config.toml
n_kv_head = 1
lr = 0.0043
lr_mult_o = 1.35
beta2 = 0.99
warmup_steps = 200
doc_mask = true
dataset = "wikipedia_en"
Each number is 500 + 25 x the weight over the matrix's rms, rounded and kept within 0 to 999. Layers, rows and columns count from 0. Numbers have three digits each.

# gate: layer 4 MLP gate, 448x192, rms 0.229, rows 83-149, columns 64-127
# up: layer 4 MLP up, 448x192, rms 0.233, rows 83-149, columns 64-127
# down: layer 4 MLP down (transposed), 448x192, rms 0.215, rows 83-148, columns 64-127
gate83:448495504501441520452495512561522477419502499520491544523544474530482486469483507504501505507533532511525522519470467551523462457487468498498476511499482514507487476468529506512487483467493506
up83:473521509543491496538479524418511474532535487508520482511544516470490529516449437525493497528496453462510485524498527440477508516542473497561554498479457477520518540528472493489498535544527483
down83:504463529504546501492517446497538454538481484505510514520536505488490522524514509516482545503524532492524510498496482533505513465512481508511483457482494524510541484500506539532472515488513489
gate84:529514484488488506490524472548499489479520542582498548480484462515467475475546460546535549486477492501546519498551476511510504520475515470519525465491502530511504502452524495527518477527499500
up84:509469504523511486498513492499516552477501467452512514520476517490509525483501501480510497514520512508513486519514504514493495469509478514499515559509522514505513503516487464480493502492497512
down84:485491462486515484472523507456461535486532481559512465518502508491510484463489473485525515502515479509489501522496455468471493518530462491522512468515544509467526543481471550522501513484500499
gate85:460497552515469542533534457517490544544490482475468504515487541513481493480502494470490476497501527522545522514491520506478512495479506515508481481506511504498495462472475496465501568531476556
up85:492513499514474493549513485511499482468513526534515505496450522499503474508477508513519473492489505524545488519466501476538510507483481519476489528497520456504520490477464541543525531489507517
down85:485488480438541513480492495487530444495539468525528497561493464510460496508503497508502452489525474524489437537470533497498511507479499517454533509477502478503522455453486498496506491492456524
gate86:513514506503452537486549491502476532505506505479502532500471495500516498526492500494490485520532507495492507521492463535483524483530477484489492514499495490476487465494514520484517499477492493
up86:499466504489495534497454481495523514480494442503512509495522541513512503512490466533514514518538506508548522469472475532482485497542497492514510476499520499492492498487499531542532518460490518
down86:500517478539490480511510466498474519484509472512529481514515513516474473520482520520506496485488527467530488494476519514510504481498507486536501443505507477497523472537514532514493514492479515
gate87:442525505536469483498523533486489514496520488541484505502475477497511522549445490466427497524491456491533494505519515499550544493505482496490481475514521549506509529498531450489531486525523502
up87:568503495413512538539466513477512487521490506501491478472476499453437494476555533555562500493499517513468476489497468505438495517434513533488535494483470503518469519544490507510479511499505517
down87:491509458507522539449474513474499521494513437481438508493489491499497508468492521487514478517530520487480513500531498485523538493478505531538506518472480458541552480522466521497540560506541496
gate88:505514472509532545525470490501474523501495530490494491519492553492460492474460475500480485465490494515473524506493527492481521500490466543500477478494463509505471507467519509466528499483528519
up88:527502465509472482497491458463545538473491502510472526493523513524529500528491542506511463450530526512476477512479486541486509560449501553511487471473546485472496511452490532513519478475499546
down88:518458493523463513485480518496525538491462521484488472506474517490468530493497538523452504461509514483474504471533474483475487506466511467502496539474488548484493520541459495448493518454502489
gate89:506527479516469500565488466560530413481497500492529513445487545481502523526511477538480514483517532531505487517506511470551520505506520495511524536569493489506523503483537484508537536514505522
up89:486479514505542471477484520523507488471501515501467551497500498498499467507484445479518487480480499559467548490520505499451498520442505481519476464481501509488538489496448487486498482509509493
down89:498537492537463542477492502490511518482499493514500465526518512525449461489486515503519461522481517505493497499495444472487539511461496523492521456478571535485494474498470484508508496528499514
gate90:526470491493465518535497514519508534559498499487468490478508496501484504496483495518457510480493504525443467511532518520505518471538500502500496514504483496483482492512523472487515502494501507
up90:506495497497512516442502513508496499561502521446513515521444478482461506443488504490516487506530470526540473478527520472526529515527505475480527465540490486517458476493501471527455492527519497
down90:490535494488518475486522506498432490534523467479488484514479504505571499499519496494463498534483501495443521447527481483488502544537545524463522492552526491551475462540522490531479476506502503
gate91:495498530522527511500528494442494467505502507485512470533503493461456497514539465484500503536493498484491477519478490467506573503478490491550486480519521485496501479541488492491489516516532473
up91:514501487519526465486496445495477455513465503484502417511436518510510479515522503495509493502457508507526466546496509502512511497524467500463499506451494494507569524511523502513522510533493499
down91:475478494536511500496517496468477498537508508561492480436496484477487497494490517508513506486488480473509510505485479525489487452503443516480524521503487485524489544527508557549545489517487519
gate92:564517484540505509523489504502475512527519513518502515491476487505523516464498512540468516494477509493451511524527525472479508491478506479491503474493501529494511479536523488554493515491501501
up92:518483504463517475470504543498534494509527529506504500500537484477503477519503450521543486522511447502503514454515513484479501518497516487513496495484452511495476512477482507474533471513481484
down92:461493472502490493465511524505501530565469487485505534546478503500502493484517466500521490540453490493493535475530494512475466512507561489504507540471431494446527495492473534507518490491512485
gate93:482500487504466512521487524503461498506456503516512465520498556496483462532438488501516462500480503484503446506511495485493536474479531487498451478486465454490533514457468455505523453508533513
up93:501493519492527509536471498503507500489529461499485492536476492498528484514563517504539523441508461461462531486506504525486477523487516506494466524475469538510509473524500550494516543529517508
down93:554516469534493464501544475462498470476488491493476492534476494510514511497492446452485487515566518537498503450506500520505500508509473480528485502507484493498460508529509510539541488483519489
gate94:478525506503490490488501510549519503501481512538495508522509499513449517503509480525549507483512475512498511494515482529498502495493498499481520507496499506516505465513466503528506473480515497
up94:504553453503505505553516439508493489535506516499508540510524491477441492549441540505534516502538502500519505540502474484478480483488441494475451499493544497493509517515475528526492512492475471
down94:527508498503466473479491509492512497531506518496511486489509523507444487525478497534478524504480498509495486537516512451485492492528509506518508477564483448477496490512547487515493507524468525
gate95:512500524515476491502475572542508515519523544488512523494479518505513507499482491518465519533511497469519514503525472548490501491478501493458495527478496466490512507469480563496520513475494525
up95:521478529526518466452492538533481531502499537487488522468509495548485467540492508496476529508519517510524459489507521520467475471498482491491488471470494462519521497501490509481547441451498502
down95:535535532531517532514480488498495486530470493500548494518461445516515528492466483534490479485515488557496492506488496510498500472501479475524492479487481496452479509484510488520543517475515523
gate96:480467516537443493520472458511510486480485482454560494511527485478517514557503488499499473492505532505490494453530463500489503528476521486494559511489488501506449472538501491467537457468502474
up96:490460479570467488477457454509547523501499527512556521495495521480482539495490498499497488530509505445493503518550433463513513482490530483512502457485460493502475476549502464404498478490516477
down96:498492518497493447515469517522542520467513529525504528484504477473513503507483476542497469544485515499479492532506449465475456489464542524513519483522491564490485498508571485487507473471500456
gate97:514513494513504500464492477516452521479490469507508493440487477436544531513506531494484490497515506484507499510477435523489484493462482502468524486519451474526474499482509502516504549535500511
up97:442502473461492506493508484480484509504482538500502511555510484497510442514508528478504482502516504562522499479451545458513425532558466486498479496505443488491490485507492473475513509471467447
down97:507493499513491492518502494466511513464503474493520491471485520479493495452508478482482500478517499548479494499502512487478492465533464468503468445481489490490508511483502509502512468474475548
gate98:508512482520497473519499494518497525488463511507454458484459490508486490451526509516480489485540484503517474495508506488492472493534500510477530476480505518477494463502467488507503528471485469
up98:452521525470537492478499524509501519500479532501478516518469484498506518529471537467539464476506530453538502545552496466503503493479516542493454549524504533515497548504486479474478493519489466
down98:459479526497555512489499477479531477513466482484484554508488491478518532535501529522521516490464489488488466511521456511489460491485503539528526520499542531487518477533487516458531527479477495
gate99:479479512540518490483503530528482469537492468523567483502511538512545531535514476498460561466494497474498470478465515529490561483472493529467472476540509513520501502455471500502486461498555542
up99:461512467455468510475468455471480548438523528509432552481503483459507517492507523483560435544477528574489519485504464484533458496502510529559517531492483457526470496505503518481527486512460472
down99:471480506514517545508487458476467541506464533511483530472532519493511459484518466489517497516493538488486514474516492495489525551517475519491516529479489440559464468542525484480483475497520469
gate100:552493520511546479509516514474487500495578488512512494481537456486502513481480467487491505482557406506514486534488544495538427497514493517493506520523516443499499515492490506509504499519460496
up100:504552482536532525478519484504487511520515528475477531482494476518510491500506473502513486494484493486491505486526511491492518479494536562533491535564510508506479538446461436506550497465514521
down100:516504529489538540493470504509513475530482500513526509479503507489505507514470494512513490507498528504541480481549539499539516540543427568512505481503522566512497510504511491490560495538469500
gate101:514450543521454497475505491497504540527554532484474461533530483531498536510427516501477514488475554504511505531502532502473472464522533494502500498527475484554491455500500466509550502498504534
up101:440505539521540430529508491495511518459522513479465517478477530454481497479464483489486523526522478491528521495532574502526518472520475504480486495523491483480503492460506505520493459498465511
down101:498506496449460480528479494507483535523502578463520520482488506518501478556453471482435520490511490551504522482466511479533497499483502480528477498472499501552498501512527517482519474462479495
gate102:493519471547497495538514521528546478523455474483512482457511497476538455498497535543478462475498472508459494486507507506525524500451492454491440481469506502507491474484467485495483511505491484
up102:481520492517507472502548504505475500509449522490520527481509524481502497496498468481487499481510488528527480494533544515492495491480514510489454459511480448535545474512527463490514523508516487
down102:472533464493484506444545504501535495473502485491492474483517487481468505471514479499503532478446466528467492494505495529493541558494521516492465518524484425512471537508479464538516528510523531
gate103:513495468477521483493555509544477471509475496499533498520495507457518511508544467550479533459483584489508494471482480457480512513463469545468482503549467483544501494494516483528511492487483495
up103:519464507538503463507470514504516529479490520489497488536480504543518523518512539508514479499520482507511501518501469490472520484535526501472472482426469499528500548496512524485500499487510514
down103:523537510466517486505516484415485486504503494508476486463559520534454496547501506501469513448448502492511529529480492523474509459496501503508504480492512462521486483487555451509531476460492470
gate104:492444479517486483494511490522465489494491519513530521520479486485502509486503501458461542510516489532475509470458492503537540497488497487485464489513483486490512485483515482505546469527469495
up104:521495545483479508487499538497541511504475515512508550475510530528527503472515490461497454546500473491515524491479486500529515494518429510534498482508449526458487515511507499524526482510498509
down104:470495525480503512521491529513501508451513496520503493528474500513472514467504492515512514480496520523530444487486471497517491506512457501490447457513495502510435541467495496516483508532502537
gate105:510523450551490496542522531518517505488508496513533490496492480542513475489515492504508517527538515437494509507487446473536501491496507469539489477535513465505520533527466471492478464482496461
up105:464473518548519492481511474520462488508513512474492535465500490516499511546514499499524542514481483492493453458524525523512494532476522485496503485487568453527519492488506480502484534506549497
down105:546501511520517487551531501496517527500484506525525487477483510548503498529497523466487501537486497482484492540517491491504530492530500469505507487519475473519509535506500469460465469483514480
gate106:530500469511570564500471544536519493478509515508503482512488488536488483497513510507466498470522472497524499480535482495482537533486511495523554549537507479471490483510485520520514529410495516
up106:457510495447537520467498464535497490492493495487503462513501455512506468487505492502509506498500508488520434467535513498510522543489500489533498534545525514501485496523507554476500503481550491
down106:468508497524478496494454504523530490475475452477497538534475522459477497498498493516490478504508511482512486548470502510464503512497520461454489482478520501490472514520502487503517516477445475
gate107:528517506514463505496475507450476520485568501480487538493528507491500508485478540494514506476485495495509489489504507495528520511538533480507488547486529528491459493516525485499511445488540506
up107:515509483509483512508447525477485466505455489494513492544510498511487523555507510531482488504519443491496531533499535456503523506500506502480512511486504537535533469516502509486483488495507496
down107:545484518486509479532528479545501535493501484488496539508488513499480472547482520535492501469557504521477518502551529453503450525477476519500495523496461510480527499474507519483499508501500488
gate108:496493504518498515473479515521545431492516488537510505490477521505468488452485500509486505486486522496481537475511479450508514517495454447526524476480565550476466471500503493491505486469473483
up108:497465500468474539477497501536530452540556483497486493517476516476494479466493503521500517473484541483494526530483505480502508522456480472515470458498550486509492497494500494518477492472471505
down108:468479558454472534540479497500483560488489492477520473449467478510524453533521498490529490508531480483525528447490521512481504494504491507500445510507474495512485499492490488536477513507518492
gate109:490555503531521520513560514483454486502492467488529538479474498467520514510517477519486512504496493511482496442498538510454499496496466468510496459490512522527471528494485451540474535527475478
up109:519511511499477453466547500524497513520515510500515472515493538470465480461508500499441462488489494486521564484527561479525493547502469462541516552518475515534503576488526489514466516526481478
down109:479443515541490454483514504518497506536494508515498507541494516484497463530532493485458466537478514465492511493503492496480498471481507499545509511500505510543495461509464424507516464513493505
gate110:486484462494478462533480471505464533534463529521473497511501513510512530497447499492487491486481526461497470481492485527478514480459539520505520485474491448529550477531492492514530537515492478
up110:467492533487488484468484490496475501487478514483466491515514469493520522504501478492534521495491548548505489478517490488494529484499492505508527520472548519475472488527519520473492502507545506
down110:508503526463536485490497489490508496500487500509489499548520527506523498526495503509557484504513508541488487529481508519493491496470518514478499442467486493495526509473519535495489495453477515
gate111:500494504506541514547509557528533542512497494524506458510503475496483506523496537497512481526535528500516478511451472537493461515455480513496534502558473484458492493508522454486554526498488487
up111:572479490500526501505499538488522529482497470497515526464510535462546472500552479497489510538511520508488487481478490538484487470470434465447515458493479488533534525503525510493499470473491535
down111:527511497485500519518486540566476521512524501527457474514499538467477491504497530462504475498530490508526524540475508539517475500495477547501497490483486481511544480491479493511506498502518501
gate112:485485482509482525529478517482489492532504485515447520501511516504524460511519548477539479505497507484488504500539499510507558526525506519519476540492472497451513483473482525497455484471530483
up112:505479483519492505490510465498534474542482469434492496477511463465507449492506477491524481491475482466528518460514515529490540560518488484468463462498507457499476526471501507509523493487495491
down112:476468497515507538514507533516509505562500489516485536480502500477490479482489540451515507529439501473492528488476511469528502474478465486492481471481501464502532495516488515477491487476467494
gate113:500516541464502512527480473514471488472501501541506528501465435502485560483501487515522521480494544481493502499482526501514486490510528508520497505517521507531450504510514512499531502513532509
up113:486489533508535459578508503557520481482488515495494502475513480494470507493458505556491478487481501522445516514480510534482526484557470491490508469521496493495498515520474521487494509510502495
down113:504509528499513517531500498494498511546492466481436520488463475518431480482520535511521495511492483508472467511482506522513479467520489542498474487520512517531458518494516554495513553496492499
gate114:477511527520479531496496434552527533508492511523480486507496525515493484487542499457529471509520487497517460503491489514495468454481446515528499538537480510516513457477537495511541510536503525
up114:508506491506447536510531493481465507492513565504489529514510474484515533529548498499486536487519499512511509522501512472501492510479482482514477537529498453497467532494492493504522510479511500
down114:505491469492549513509522509481487497538483516491527493504499515481514502505497515474479463508498493481520537518494484495510517517453513460474468488492568483462498541525467494506506510467528501
gate115:486535507504505493509466446484532499510500532539505519480513504514496457464517525463468496516510513489542492535506487487494508527506502521510514484470551489514527479566491481452497491541500528
up115:473546498516497523529488508486478428533500508492504503525526504496519495513482462518521492485500519514538561480456522509511508501457482526491473527501480515485502506484515508495514461528481519
down115:514496474486546521493503490507575470457476491477481505472509456498501536447518517494507509535508491494476512446489513514502468458469495499534510513457497466495529496482526482472496513534529498
gate116:539517462513522530529529491520480497515485468495436481470508503494500485463492485452474526480530555493525476500479477531501440524486523507474539505462535463496490492508528519511509493559505521
up116:531491484499513493459472533507481495534476515515520497522513502481503455481497538477497480504557491494492475526500497496463507514467527497504553443493517491520476515476506454484489473509519518
down116:535493513526470586496513492530491519466499536463535529519536462517502516485465494495502465523547517498458499515542512531492510495486481519470536528488505502434485463515538457450498498514542533
gate117:484518504487455504465474469497540531508522499526481473528516518480470509498502503459471489504512491508504488511508462498484510524491515503495502535528537516528504478466535462524470503548503498
up117:490515532505491520487467469471484473501502522487510565481533524539471511507525500538542494538479502540488494525478511490504484478504498498513516484490522523503463476522451503488487539510473508
down117:562492528471539473511509493478452510469488471512495568497510483511463504501493469537538522477472502527476529541507498502459476552498505513489481526537500547499457512448478508496496499516505510
gate118:494492460472566491478452541515472485489515497468518491484532495473493491508498484478518540522519501532477474462457477497543461483523564501508470492545531489555470538471476532546481496468459449
up118:467512552498478494500482500473510494479518540487482532477474452499489491510481510482508481449515483468495476522518461523525480536483492496477510521430476522510466524514474444518573490507463560
down118:495487496500492517521459471527512475501482510448524486475506500495534517482509490549492515494509521500484493514483508515501535475565476472460527532513470503514474473499480478468474507504499469
gate119:538474494497507490475483503470526511475505485478503517478488542515503522520495499494473519520482503564520477468488483481472488527483475494483530479503484461471467532499535473493505506498509504
up119:484466511505509484501488490475529505500495477480482451512479502480515484510504518538488492505504493509524493487503492482444491493459473469485468516523497509526519481481497501483539544520530500
down119:480462524482503481501531503521553483465544465472478523454479520499476484492496538495505532491512506480493529460509490462495440511481494523515509488498487464483515504494497473486516481452506480
gate120:501494498492494491484480489481513530470523489525488528521503491510513533484502500490487516537469472519511489459486483578538501529514515486521511527535486484509533473512511493497541503486513468
up120:495499473482522502494500517459486549496497530514489486531483461506505546507506494478463484509467470530469494508462535526530505493519515482537513500551507501517478493512495483487514519471492459
down120:500534488437517531523520520470530527463484501520474506547533440482522485505501486492460499507460516501502505510502522523512550469494518515518511500517535505495488536491493496514488510497517519
gate121:547508435497558461515523490482516513477524507501490539487551495558444537472514464496512512487525500504491512493450484536490502544463485467489472523502480486521475515463544512508495482551513502
up121:527548520481510512472461503528523514498495499489499484537476468507515489508523518448524542502499526492478498503508487502474522481496455499485493472501505496540519528458502497509489517510475494
down121:506491535474496463538520549480545487492488519459536549459490495506524466462477508507455507501481549497486494489514506509511513531506498517507507535471506518499549517541497509526478523521477535
gate122:455553519549485491514507526534508454485502492498576507484504518539478514495503534459512498528535473510461503500486489530515503520513486487498486485506526515435518514522520500505497457491542532
up122:485507483503524502477526476503479556483539543500470476485556482507492478492510483515475524522522500453487500492489482479582488535508467492554482484502490495473503469511507508498479524538496515
down122:479516463516489525495494529460524470475530485500467484500506455487502498501554498488494522498453462556505481503527463490515537495466519548524537504490492471507500492498535537487475470465494479
gate123:506485503536492497494438547501496493469482527483475513541519496507496497467515508481536510465522495527515525511513449526456496523484481493522523517510466492478494497476525499533502497485465533
up123:460527534493471500520484523501492499522506505431458527549497483494489507529506465487532515477514475519494481485489510489506539486519497479517513522507466480463481488496488495513487487477509517
down123:499502501474469514536459538487511491487482542481526509464468520520510472509521521490525538520490518519496486546464486487504525530431508556480500497483484493506503467510506509496505481495519499
gate124:454491477504434516525480512494484518488550492487522510489533516518494499520504462478486529466492558485434522484509483493476508479506522535496492502513462510487505526505515492501477483523507562
up124:509511476453510537470527425460492493519459523511477499534484474488484484496477514511491505484515478482528448509494508480515482532497459459508490525503536498560475482491491509512483499471455469
down124:494535509522510536449471474466539542545448500536482520510487475503507483489544502529487495492473490464487532512502532536560487524471494502456497540531559496526472443498492501549493553458514448
gate125:499485494557484501511517490479508549500546493488482452503527544511501519531476488455511476510482463536526495463503485506464506515526538484517467487486467493534501455456465514521498528511493524
up125:500457463450499489478528491550506523486530523529470484512535530531530504445552550475542504527514481516480484515483517532502534522479470500493506487461494499531502478522492499482492494522507507
down125:501515520518522482439522538527510517485511518508552496506541504463503490511541472491526524452535506458485462508469528544489527498488484502509534453481491515524494475544542481510524480530501533
gate126:540540511486507508489480491490488481500509551521511517491504505488492525492509486541513490525515501503546486551500546477490536511447467501535464454483535460483510534490488473514476475454509499
up126:466485525527530508495510516506505497474486516475517491488480480515525519526475470515493508512470486528480482500489489502431503515522525508495512503511491482548484519513456534481509483518482478
down126:523484494523477515511494454494483507510491480545534485443522499531475522482501541533488516496479492467516545483551500467507519509513521492505478472500499502475501492482529495488500495486488524
gate127:490488474473480476443532513527522477506482530447492557474467480485504521476476524510496549512489490502511518508513544498487521510481503451512494536538475496482463481470494511497521505559483488
up127:496506526469559542477502552493540509504510445510476510512510507449491499530517502542526508440504530522501489541529492515515513509457512454503508473533495493519508509471537505491506485562492531
down127:495537515485538512469466508477512510519478501495546567519503486518483509497545531548496486466513487485517504495533510518525515530450487539526476498492502477507509515469513492475499519511499529
gate128:522515529496501485454488488517506455486514485511470500490487498517500511504470552479426502455508523465488520482457545460479498483467468517535470478502472538548508549512529481512494509515476522
up128:487510506518523538488516504491482487466505508528506476540481452504545495479537500498510512510506517496522445504519494524506529504517491508456543478545489491488486483514498526511505494495542478
down128:498511515507500491490487522549492534512495479476511525517512489484533465509506481501485520525472494516490525533532507490532474484530486487499504488464493495537549517489517502504490463498539502
gate129:517505465536521529530431498531499492503469479485472455461533539523511502505508475461529447473520476524497507498497482502508490485509459488468562489495527489518496509433494467492528510513480513
up129:540480465493503541524498519495547478447496483496491508474521493513527521458535475527502483506539481577529474546526446461513495482499498490551484511441499496525488491453503505525511499559541554
down129:518446493556468526500479508490544487505499500527501543497488553478492514500487515527464499528523536533488478501528489477507462507483481484537452481496453466460507490495521497515517515483493549
gate130:487528504509550500484529499521515520506483519468495464512515534534523513483482523512470508510449496510514467498488509538523484501486495477513517534500470470505528453519515490483499521511496510
up130:468503483525480502493523532489488514559549482503488527519557499508531529491508486486502501525502472508494542516464504489516549500485514512441485533512510505499482486487516532502491475486447525
down130:492478527539443494482490531497474517492492522539492513473501491505493471525535473529514508478529461526519512480509484421471500498529510512452481473493520550493449520511531520493527524494478520
gate131:521505519495486516470513524545532506481510515482501510493531481501519482475523510539478519495507498493489489487469477504462441522516487505517492507463461516527489480493494448468469442496484488
up131:510479486535536502525483464523480512515499519503498540507505497537539477518448500526492483447489532468507462490547483502497527493513515486563497450495516519486467521504512477459513487498512456
down131:521524521530529524514526477504513534470539461489470529526493510449449487508504530517531493519455472505490469520526538504485467505463503522519469494469512512496499516490489454480506483512524463
gate132:483479532520538530483485503462504517511463456505508526483472539443522505505498547552448433496479515512510497491488487507503505515464492498486535500512531495487478537478508491513489509496519485
up132:523494485528492499499479497464505501478504493466508513531479493514507496521502546497481534450518521503554516485499462468499519508500496489523558503544567537519472513465528524461491519500504493
down132:493466491471517551454534526480502524539536537459454472487525523503473471499498495496489509492480532484532562512504477491498511495499481512511492492522520495500520441506472522487450468504494504
gate133:485493494493542478511493518501517525525489504516477495534513511476455520543456511480507490511460523508499469418495517492502522483480462511496507523535503481532471453478484539529488469525486485
up133:509501497495482506517490514485468495536508486483530474465501507527525510467559494517473549464512516514512474520525471473511512482516512459507487496437504513472521460527488459504530535531521532
down133:507474494519488517444495534517514485543549476521540491507517512501525521542480503501510513482502490472523496485511493493490495481518491522497512505479494506500510462497515493504493506474521511
gate134:508485439472520521497499498546508523484500517501514474521508493455531474486506531492555455495516479487461512476551459527516507483489550495499493532480481490531508517447541512486482529462526449
up134:454531524574497467503488478474428515533477530505480524505542412514481513504462543503518505519485520461496481500534498486478475542550465462525528498528479485480536467568478506535486444499506527
down134:519523520528466505544492478500520471491505507512499497506454508531520500510499451516473502517472505522490523518510543492523519455485487502461531535541474496494477480547469495504475503516465500
gate135:495471530495515537496480465513474510507532561519479511496489510502498472487492468461506484476545488471515487540490479506492499525490504449477512465486508470527493489491498507524506500501511494
up135:484499521494515501441527516519494482492495551451482503474480461498469533501471477489487515515478494485520528499492493497508508495485481484510486496520514486495488529448487497521493476533501533
down135:540472534525489522512480501479471516542466493559455501503493542528496458519475469495544481486466487497534489557509489529505478474506482467482459500518494482492555500490498471517473498521529457
gate136:501478516465573493491530535478517493482497481475524527484476474514462491470531531488540498491536549497522526480469483531503497471503458448502457446495503494530494519509492474516513504472474538
up136:489509478500541521505552471456477488521511480480490479490499483506557491492519496469546498529519458533486513519537507532516518511445523490502486457527508495500498435526506541508502510516505497
down136:531523486503462487518497473515539507534510520514517503515470546524506493526469509484498475516488489488483447479542494476554517477474510482525482515514496506436504466446573526498495536484477527
gate137:485507499509512492490480473503472531518505521489490444507517514473430520488492479482516482499463468492513502508474483477519499512469522508540468548519540499477472548532535474522507481499527516
up137:515508527531489544529522478527503476478481526509506504475513542495505507493516516507538515484497511510490502488556506489480514482512538474486513521490506474516502537510462522521507510500528517
down137:526492554513540503484491481513495518468513495520485435507534485510525539475540512489508521541505507518471463519496485529487500504494468464489481518511506530498473477522500507495506507488510500
gate138:531514522533474462522472477513494527492518525500491532566479513485517499477515470451478482498490477504476545501497529511491496488566499513538462535478482491520552491488493504437506480530510525
up138:487443487495498491493517518461521482533494506500478509486523507537502527480450498489530452504523513507510482503511492493486462508520535517501488473512481525474498517490522479523506494483511484
down138:489483492501472524525460497461496498462472509552467480494520478467485528556510488476521530500477517494506533492471515503523521514487544489496533484448518491485507530514500484465497476491477488
gate139:504502529479512486463519503520445492519521480487487532502477471542473532495474493519527501499526491442498470524456485518503500516479499481510506446518432503495494487527519508532490462509484485
up139:486487451503502541506543475575445468529501533512446521456504525538477528457539516490517509496503495503479525503501480534487553491539524532514507467483475520510510520507575518488490484495488477
down139:488499472522530515489444515484461538534457554496500516538529512482488471480507456528488532522519463529483481521486491490485507485502493494494525523504490459487491481475522498498451472518519499
gate140:554493500499508490487512503525457510503508532493515494482495516520531560460498501479501521499534471518450463499503552470517534497488536537481496514499499495494485468465497484522487511476501528
up140:507508527497493514454531508516521531510532545465464502494480545485462538485529486491492483471487500504524476488480499533472497507543485476492528499484526478516495474510478573487531518455543469
down140:515526509490505512488463533496506459493458505498467481514501502470478496509473509481479497491498506552500503527468494489477498533501464506487503521525487495516490493481485483475459482498472505
gate141:481508499487501483518477496533509495479490476493495448466497503507508461504470473486482523503484487488519450515464468506513488521464479487474452491541484441494504513482474475507481438536481529
up141:514482552508525488479507506518564503506504451481495478459521533497521490481537527485512460504529508493465459499509531516502541476515484486489514516511474511511493508502518528511514490508451502
down141:505500496539515485488493505455462489507498463506498491485488496544479523522440488503483489484484518462494500510478467556484485515449498496491493489494485485488488498469516517476528453509487482
gate142:535447468458527497532507508492511488502519521471538478501487517472445468471511523452492508439517482489470462511498492528499454489486503479515446504524450507523469475500456484473490530516481517
up142:533494526478515498510516514552476478484485475461511535525557503492460508513532489480504481516473499486538514507499492516515479481451465504514520537492511512529450503466485489497513464541535512
down142:512555459499547504493469466518476490494498510459511477485489509503468479450534510502503496503471501524485451533518509510481508492495475495505480510532457505503467503489489529476485527526504468
gate143:484499513523492508488481492524493550518520494493453496542509519496488527490556477495502471472503514508461499478507485508458472531473415526538519495453502492526465507492487474507520495487462519
up143:551467515522471488556507468492471546506487520549493507498522517457530512491497487484536496551449508467538477552507467512530481546500483488497488510481512494498471497531464503468463506471553519
down143:480469505518535498470507514511554519529512506474494484549480512510492534491553494532492496485493501494500511500490519519502499528503459550530485490486551448472456480479480461498504490485510523
gate144:496482506511466546488547521489481541489504497471432536494548531497515477539493490467493453503506495483514452477507471495502494521519512563502489543489484415494453510477477494472536452497498544
up144:496493462490485526497548522529515487508508522513516463508566489515527508483502540532533486481536466515499470499496486567463504489501530484500505507489508537513515520461498482542466505511518464
down144:465490477495506490502503478552500492496524544485486501526493509461494450496508522515501498519467480484487497490489530526487501473489471473523489487501541510473494428483479502488512490512539504
gate145:487515489518555480495527506502475512462528479485463499490492516526485500501491502473450469489514499490485531502509483484512479532497524447497468472494470499457516476489479497500442477520487508
up145:535490488491499504435490484510522500467558527529488502470537432495491536545510456502488473497482482506495456508472503503530511513521480503493504507486489499479518495494483489532459513477502508
down145:505509517511504490513510499513476498495489475473481491515483491523472478473513504490522482533488505552491535483515465489468472493490498499464489513480504486496497574557469501503485475482478471
gate146:518494500524511477496471544489493477494508498485506503485522535496494501518547478466494492521511465506499523480522520497530536480498503504514481493508495494520471547529482463527498537511511459
up146:504503524497503483475506496509512515518481493481494492500520499517483467504498490507529493511525532485519462507458473506490483512497566507506535466500520519516507480479529553499514468467506531
down146:510534474522487498533515446528487475474491446490485508559500519481495515472485523502502496478519486508518505517435485488519471482515463540528475500525453494521502517490558539489480465499505526
gate147:543476460476535486501493523489538510485520529530494479486508490502496498528535473474493515507441537502447512487508499451493466531483550470484458502491491477542497530491497474509506521482502523
up147:481460471507515500472440458508527479509501468547489477504563506541513491501527494501483499545542490515524510532505506515517520508496497491440490490493444517529552492429531476506513470414536518
down147:517512500530468499485496514488541534465509529484482479491501481577511498513520507503476513521449533474459458503505464492454488496480469492486480460505515507493463492549469543520490487505483537
gate148:500506495504547479458480501499491537504533486518478469492546478473538502495497495513468509455529489503498483468532505471560525480532490499493462453485514534450508500510448514538492533547493484
up148:486495554492573503502494509521456507495552469459514452499493552492511454494461492505499515506548477488522495492475477551513511501525495469485481480537514525516483467488467522514526498484501463
down148:557491461535477455510532497503480516489509529537525495515500512514485527508515535491478520507536515514509480518465499517456508514482526467526520507507476481503503524462527449470501425511470522
gate149:519532462515513496539542546508474481503514501526487507510493496518517538511523463489490463502513505509484489509521483465476487507436512493533461458537461443496508518471543516470523488490497511
up149:500478486519534473549463480505518485505483521505486546481503503518493510519478512457512497489497456471480483481519438451512517496450528503532507518538469472475529506481532486485468524454456474